Part of a small language model's weights: 5 heads of 128.
Each number is 128 + 32 x the weight over its row's rms, rounded and kept within 0 to 255. Layers, rows and columns count from 0. Numbers have three digits each. The size before them is the row's rms in percent of the matrix's.

# layer 3 attention output (transposed), 640x640, rms 0.0444, rows 411-460, columns 192-255
095:166143129185122104093109072133111136133161119130143123170125124108152114088097157140153120086094147177124145175160139134123134129139167131078188113079130140154128177108129139148133138097188144
094:162114191103125175105154153167022145146108063152193164112172112110168083123121093110186125149166123099097150151154145095122128141118098143129114085149144120164073147132113120132109138166100128
095:106095126131116139110110131153083101091112081177136202066160094114106121108114104116116098122128137179122139081120112111118111100093152110098169126113178108098159164173175076109076125093127137
094:095169074117136115161146105116151132103095154145116130122144134127135104112111063113179135152139099146140123154144096096157116139085092087121147118111091085177109176144116103104170147149091122
101:141139100191133138111143138204141060121149113087124135111142086138145142133166125102141156099162153139127136185126134105131095111088176154132149137128157126124119098072184153118153110134123116
099:148093132195142126166166177115100130102134157133171192074165128119141156067195112129151191182112159192121153111105169139168136155121163105137114136149077080062111111130102170096137149126209156
100:142157102080150159142048183097194092099113186115131119112161197162096138212144121088103095081152180181091132136104162110175145082141181104092173110175050141159092121163163187134168098138106077
097:108150128163123161061055113096114081132124176110162138147102092159153079152159139149149097147095103078140154097097146128187151104150191111135154129178143140151154138116168107124183050198116083
098:066108138183128152136165180142141057085157132144116154122167070071133123151116135089130068099107124143142099143107152095088078114151126131133135170144060109172143101146139100082101114103076104
091:143119125090145165133102145125118107138120126129148130112151136111123119058154084098130212137113166092154131056075113111118091147118092095151130125086132121123089068154141115067188144109109134
094:124119112108134135116108119091189101123099111189169137094151088195137081152097091192088142135187145113177125109102085146131135144153101108146182163106100136104126098063125123189131131059147180
098:096143166119151065116156151091155127151108133105082149105101120113090151180101104099152187118123124129144123175118114067130152092093114148096091119124097184099117115090112133112132112140108147
094:133131105145110130157045116122172144094159187136083156107152170117184145100123113063099104109159171155121108110103106177093139119064118113097159118167078136128137101117150115137083130148181139
096:109080146138103163112113126141151097155073113071147126122093120160092089168143183082140171149111092164164148066100096139108152068111116118149142202104132158198130102160108094154140070088111146
096:108149105147133127075061092124129156182157093142093154127100135124116171148133115132122151126097039202116143159092115117084099133166152142130141137071168105168145109171138142141160143132124119
101:104065170132115167183131187092093090134132170110130133151118110121085089138189132125179103143142096083120153115145087107115129133155092129070149188153117150140142198134159132157068193117096110
094:169121082164129100117101111156140101186103062152099174073113104138035105138099104080163109136156080164107140151089104112122103104133098143177160137096137136078169101094115059119132160092216145
097:139145118115162152136134152141118157116054126135133145129107129072156030151192155133077123091096158162122160139128158151122071157144102097077110134112136144117110108091114157125156124127159152
095:124147181094139135121131138114171164173063168193127109167109125172157029170113167168166136122135170105168193134108148103128104142087159148163142135134094146139138076143108078079120108145153170
096:114102134121167135104144151182092124123071138136168077091093125177106112087135138100118126123026122146118150130191161112087102113125134113142196176106114134088163167128163140079119142154110190
095:185115127118132123093133101166122163175126178078095125163103094124114097148133105152151096122125151112132153106123139125090156160174116168174136123168146135133120102153103148075140167127124083
095:117121111142148111120138164137115130097104126206121081098122116107113116129154164114128151113075079116188137098177122141105129127111136131146104140133151139127053121145045123084121087164212108
096:110070177156120069199129125162142157136129146079133171097132050169124132145172138159102174159150105135125098129145080147162126097167153154097083164125073068159072153073159128130134127123104135
101:122145079104109126147102116114073138099119124103169160176158160081099124170087136123105132108048108126128132118107091126142146143131098092170163118109120088128106129121170137098106127132113099
092:075136130128157138098114122103184161118152123072095131122146126133106135149163132202127109057161157140145112122155144114121169153082116089120098189113131157137120122116142117153135085144083168
098:167145129157128105167093133079133117075147140170099126131126174083140130146081133168155172105128142114160158164115132090118168131126153108159143122049149090076128088104180094144083108112122177
096:137148137082132144118116079107113092120132047158099133167152113144118160175136104100115099136131054068153163154143120160118146122087164139140124115132155112153128049137130110118124165109146076
097:061152125123126101165129076109169181099175108180156135115096062109157158087114107168157086134177139170103091156144141145159124101102138125098152126113149113186174161145105114104162132112113157
098:138160098098121155154109149100129137179117146090100153173179141130114168168120120160107136138107082095145138109160198097146129102125113118108190145152102187110116086072144166140098144085153140
103:138065093153161165100133119194122141109168200169125139181158139108140102100124112101072087145154181142168115098123050098213159109153132141062108202158113132118147142068138088096166129076123130
099:116104159150173121145200131169096129165118111127129105125102083129115187161133102112133148157156175102187175133088164136065138117145169075104095108105099076091212088196078112120108102169143189
097:134106133161076081092094073094154166139113110210096171136132056144142114075098141092155165135082133127136140123173122088131104104110170143156138122106143110117145151186151165130134066177181164
101:085105118077132115113147198173087139091154123142122119152052093121140102094161120118086189077092091143081081067118084115091128128112140092193136079190102123158172134150214122117165138089132143
092:197074137123108114074091120066065124124024121174137130129091137140180162129099125191121091121120123109102125155113136144104142145148130139117065132127116146147155129132123156162124188139126142
094:136147130093129057093130100135102152193121085144156077219122146172140127155118131088147126117183105081093091102127161141179103132112150108138165161096137126141129181135159208125120148121090116
099:135125173111095098131137140144051107082210093098072174137120101117082131154105123142161084124133148143127136119081127128128148117145130126108158117131083144097109120093178145125106093094141096
098:103086102143122201147106199120126119135117152132111146136116153092131147159120091155154152160163155105154159149147145153101143097062117108119101131137113144107139067150126132124103102178136104
097:159139148188138133117105075154110135051128169150162175173099094129160088159090177125139118102057107137114124127091155140084178170167127086169133169142145144104104139077200104124185150048077165
099:106122136133149141128172079111116086106154044092119148099172133049119105141131153056109154111139081111141108125088089144160159144149104115163120184118164129167176154210101162089127139157090160
097:108144139138088083130117187117155151155193066157154122116161113176153116110094137147111090056106203109092187168146108127136132129122119113177091110083148137146155118104114130113131114123119185
094:090075109189101124167101190100141118127165118131195149035150133143128078118100127107150141129089118147085114146138115166106120121154172150159142132115054163131137118138156195105108144157149138
099:181191106115149064071118115074150108128167076082148131138177174163185171135120128166138143165051176129116146113062156146118131111117147126155076152170138164188115118098079182172152172167099152
093:090099104131134173166139129126131092131109076097140141101109140110127118133165114118179126126145140188119126058183143146165148095106120140131197137157100115132098108122091127149177094095118072
098:108130140094183127151104131119099105113141153119157163040088139152164170021130168088134158144085142179171133064113113168104133122142128157174040098135158151094103073121071201044079185106136161
097:142128114131100154045131134095094164147133170173122144167107101104122162100149160145131073105116115129123155127047134144107122127154123170114114166108102083161105148165088138167120155052112157
100:090101200127117203140170171094166139128169131100126136146181150092125133213103134072078166124063180145129154130120159117170077149124115077092126135121124136149192105118206174151166090115139157
095:088142118031137079130185159118139204173083137143125202115086171126071114115065170117144095079121122103118122195136112137134096141090175192156128133163139151078138134132130108180113126094104120
097:136156093078156068154150076118083090143169100094153124125124107118118106176104128163134137067097155167130064100124130128117159146171134118132138063151093139137212135161081131154105153139112171
098:154136107139186147124117126122085132113170136101072097087078121090091166107100134112161096076169129118151112113172101134094099101127123164124088142100103178165124174118158106163094033199156150
095:143094071085183120099096150165187168168113132127175152105161162162121101114109099096082114120107091125116148149152182185135135137141150122132155112143100092072137152131138087122097104153081080
# layer 3 attention value, 640x640, rms 0.0497, rows 412-461, columns 192-255
097:126088163093117135147141112094152139096173146135115113148218162138119164196104041090140108081119154089121160091133156116158134167163080143079174045120171078156084143063121137094136053126106114
095:192161156109126115136163096175108110105080102113134125125172102076136122110104105107131159145145072115111141156171085110089155166121157181107121122076127194152167094097140130123193095200104189
099:137120088072158141081134145134201083087128100161144092101103095152181106204156039135060128106143071155078147080150138101144032149150151115083124098143109193153130067108169142136183125085139094
104:141111100150065173148107111126190158118122099093121137104066122101102131107114162104150125097169175108140105116145126116121101091185084130166119136140111128134122148172124090126128038102106134
104:113058128116063127143078086120119106083140105074157146149126093152180138142089154170160122145147176085145087138090146149105143148139078136081135127125130109142142152080121130147157104145115086
102:115090110117149117168084094146126149146177156099090150195101097092134101147181086082149197152127142140162113171082113181056186171153124149074127091107100134121145185108121186161135151078164124
100:152116140124103104167133145099119098093073151096108184130129142116157180108080116126124162189136150065068119142114116112133148094110119079119091127022171167119131112168121124114143123114109087
100:103089145142111098151114130160075138116110188057141121147160106132092095092114072172113166120163137106118156147166155144143073108071148166086170111095112082156105097133087090128077151108136147
095:143161107108145091124100104154162125153162160180197124131143141052158187128101129092132074164093111116116086159115074206154085127133153098088109131148102105159154071102109098109148158098114130
101:145106108167156182115168108117181131150089182130062115162137090113119179192071083108125122125141130144143109072107098174106115119160116061145106053171102179086150111083084173089141094145093117
100:147141150122169079132118149196131069102152082099160151106144112129193118160075098135168133108120143112019153148097130122098104119218149119094173118120182161172174152074088119149137132164121131
098:114148144147097037152104112098130133115110167177124136135092178128123147147147165179113125171122147108131143110096087142119081133190124126048100090118119155134136105157130092164115119091134117
101:123174132122080188060161108130124124109102168090223099124156089100108115133163082129105174186093138117148143098116156082166137124124147121177147169157090139062136149151098166082135044099081140
098:092138095099120086092091098144147069137077124151102066126205152117140086119148162092133152108170099118139104140133159186114153173113138154179092142075046092136134162164155123072187198155089145
108:133124087122148150137164191131102117118154149148134143067086070167114142096085098108149130107150092127141168153182152134107160145131100116092112115153074141108098133088066116101074100138158147
100:136116172149119134111108092105173094108157122125152086175209122118126128106121158099136089123051152088119163152176117106117116099110124134135209153101134153117172150173095138150177135211091110
101:061080139124134119101183073160155147080137124131108144055202160135098123114080136191107138123126156150123131136095158146149160137112128128094148147104179173181144138112129157146158121194148169
099:116190176155158104126099141105173140128128122173114118160142164046074097141086079166117168160102095148099147147163142141092136103126093147112151056116111141107124161125107129085160149078141123
097:132112073192135094135130118147147113077137150090093128188131152169083141121179135125162111049137135170111093078133137116143138160145154082120154113112076148115089187080115137114114143067127156
097:189116124140119198091122121147061145090176114096127158130146120125111154123164092157115112069135099092100123133119113086166104143083110110142095089171082109133117170080185140070149126124160093
099:164182145195193028127096137185105102102155116097098122192162092148134095093166082107129121183149140128108162150122111148117127208142121093136108127080128155104130115164076160147176145196070206
099:116125151136115147132185107179110125150188116108157160097137070063163088167119114074093151142129171117077129106170129150151138084154177137104150095176143146136131134169117129118104101166085156
103:139113163149154156124135109114113159184157100087197116143159130089113198129100105099191123138103155106124120124159196168179145103116155082147062104100092144148105071158136104162172116132103127
096:170112131107167097133120095122135099161112148159156123132088121173129134100132113151140117109123173119143170197153195153099124125091117164138118067084101166195156165113088131115091155155181138
102:113159100133090076141059064128143080129106081149113134108205121056116150100128125177147128154140175142157090221143148110156158070172121161117117115176117114135135071135130150115212120143139157
096:174123110138112198161140226139144101081157094143155161125152146107100135101155101129134125091142174124109097105200082179135087116120119139118124137123149097056071178180118166170109096152114172
098:120142116109166095156101079131129145146134180140143116137100152109160071140165153104172186129106072088059114133141130137112071120081170153115160142104119129151129121141153126171143087096170156
098:110102074119109110164143101200154137182120134133110077105114150183134101128146092110118093153132173118122063085120124094144137124085072120139118101120110115097073092138112120146044140159139131
109:147164163155129142115119115144086083114124114128137107178137135148123113109108063156098179124087171108071130108117084097185075113098119161104119129096133141131105139142091064131197128098145147
097:113087147082135083155160114080104054151124146168096157186120170166151103085093138152099146140144151068119081123119050133172139108089113100135158149138082093111163098099069114098098149123120145
101:128084165086111137150131083124095121070136112131143129162102131108177175233148139197112070140179137150130115103107075114116170086171116139117122127147142150182129150115114123149139114128134098
101:122142156206130123127166122147111113107092161150116135100072140142136142112141153158104141144174131183175100138101114093169102093143113179205135127119106169124182167145158042125148145077152110
093:104102078075125100120157099166113151197130138171098120054130115094121110139170074203092142092151118136088082063194108180161118121104120116159074131150132126109119151155171085180168113112115162
097:140154087102150117203157104124129139146153148156101091148106129131192145069147148187103106145074148101180086104136099171124142094122133150119108141152101136116111147126165164135095114108235089
102:132143115150141112134188123110145098132103124155172160146078142120086151170121130132138164141131103112160129138147081172109141163099158183139125126092106124120161126130152120148090089136114178
101:112110128141013202119170110110117120157092081104122110120080123116116108111128157147089118129124176124160110145144136030166194150167092165114116149133137073114141134178122134130136112078146090
100:161122147111128099116149156130205056145165092187154102128115118102069060078178106166107170096146144126130167157131137192116113147142104118056138099107110144139094091142164090112121053089114144
102:126133130084129125102132117130083119166098117128084142137124187128108190119123170048146104153136091123150156128100116088162101122087137082127131074101133113178021186121186101166107202093119126
096:105145155076083171043137077068130134098112195143140125160198097177138120162166156088120126152131153116091120144148103143120113139127097125092133095153100201129160148125111190120178140102169141
096:111113090132092124111091180149141113096148129066109151138116121142132124110128153090164062099116108129126132116137117152156104144092138115144154149154096130150123116198169152136146155125116142
105:123195069158121136139100145149137138143061134092090119135171148142191099177161139104125115021109158075168187111149130170054111116095161130091117202128129127089147125145131144113116100160129158
098:160095144140039210119116146101105151145160019122103182069159071159165147159143119094153136112064132110078140128165169108105188148144135073174116178077124091107031114116128127099131128132142126
100:192136156138071052167133164112132130146191119156126093118164134124114083145120134069107096170141098087085167101111122109109119124167133140147086117177153135156157101117114089125126125159157171
101:107115136152132124097134122111179160121101154157160112088123121149159157127154078094118119138172130121124096161116136111108164055105080127116113122116134126087129148073121142124128106122096180
104:150123090120058161144104091104128161203060110106153114163128103158141152168142117126095204063057139163135140136141152163108114125096082163099150065166166209145110118097161170151125074066126127
096:175111105186192081080139092165140105099131132125123142111111097113143083136108136159063115111102193122146098165130030114079124104111120140153133117094147093168141121125089150147154140121131140
099:087190111180157160096132161133168109141169137141085142167133149154089147132155146137138101126148149063084125113102119097187153101164116105153116151136132149124130147137199141153101176138127244
100:177172127113147096132102167119131168082125108074056098151176158116137086141201147145198163104152107134095116158105091174152126131108186117072074093083113163114151161124104132161161126122044112
101:125108106121102132129105083107134133111155116105140166116137123155156143093098164118152198085101181137134101129167124133076149125136141092125117129159177061120091131106122128110188132144117109
095:101124149138137082129126165072137117117128102197096146118132120151113089114092180092081128156134145191114157073098070101137101118144091136180140157152118119127134088119109132089120126176153126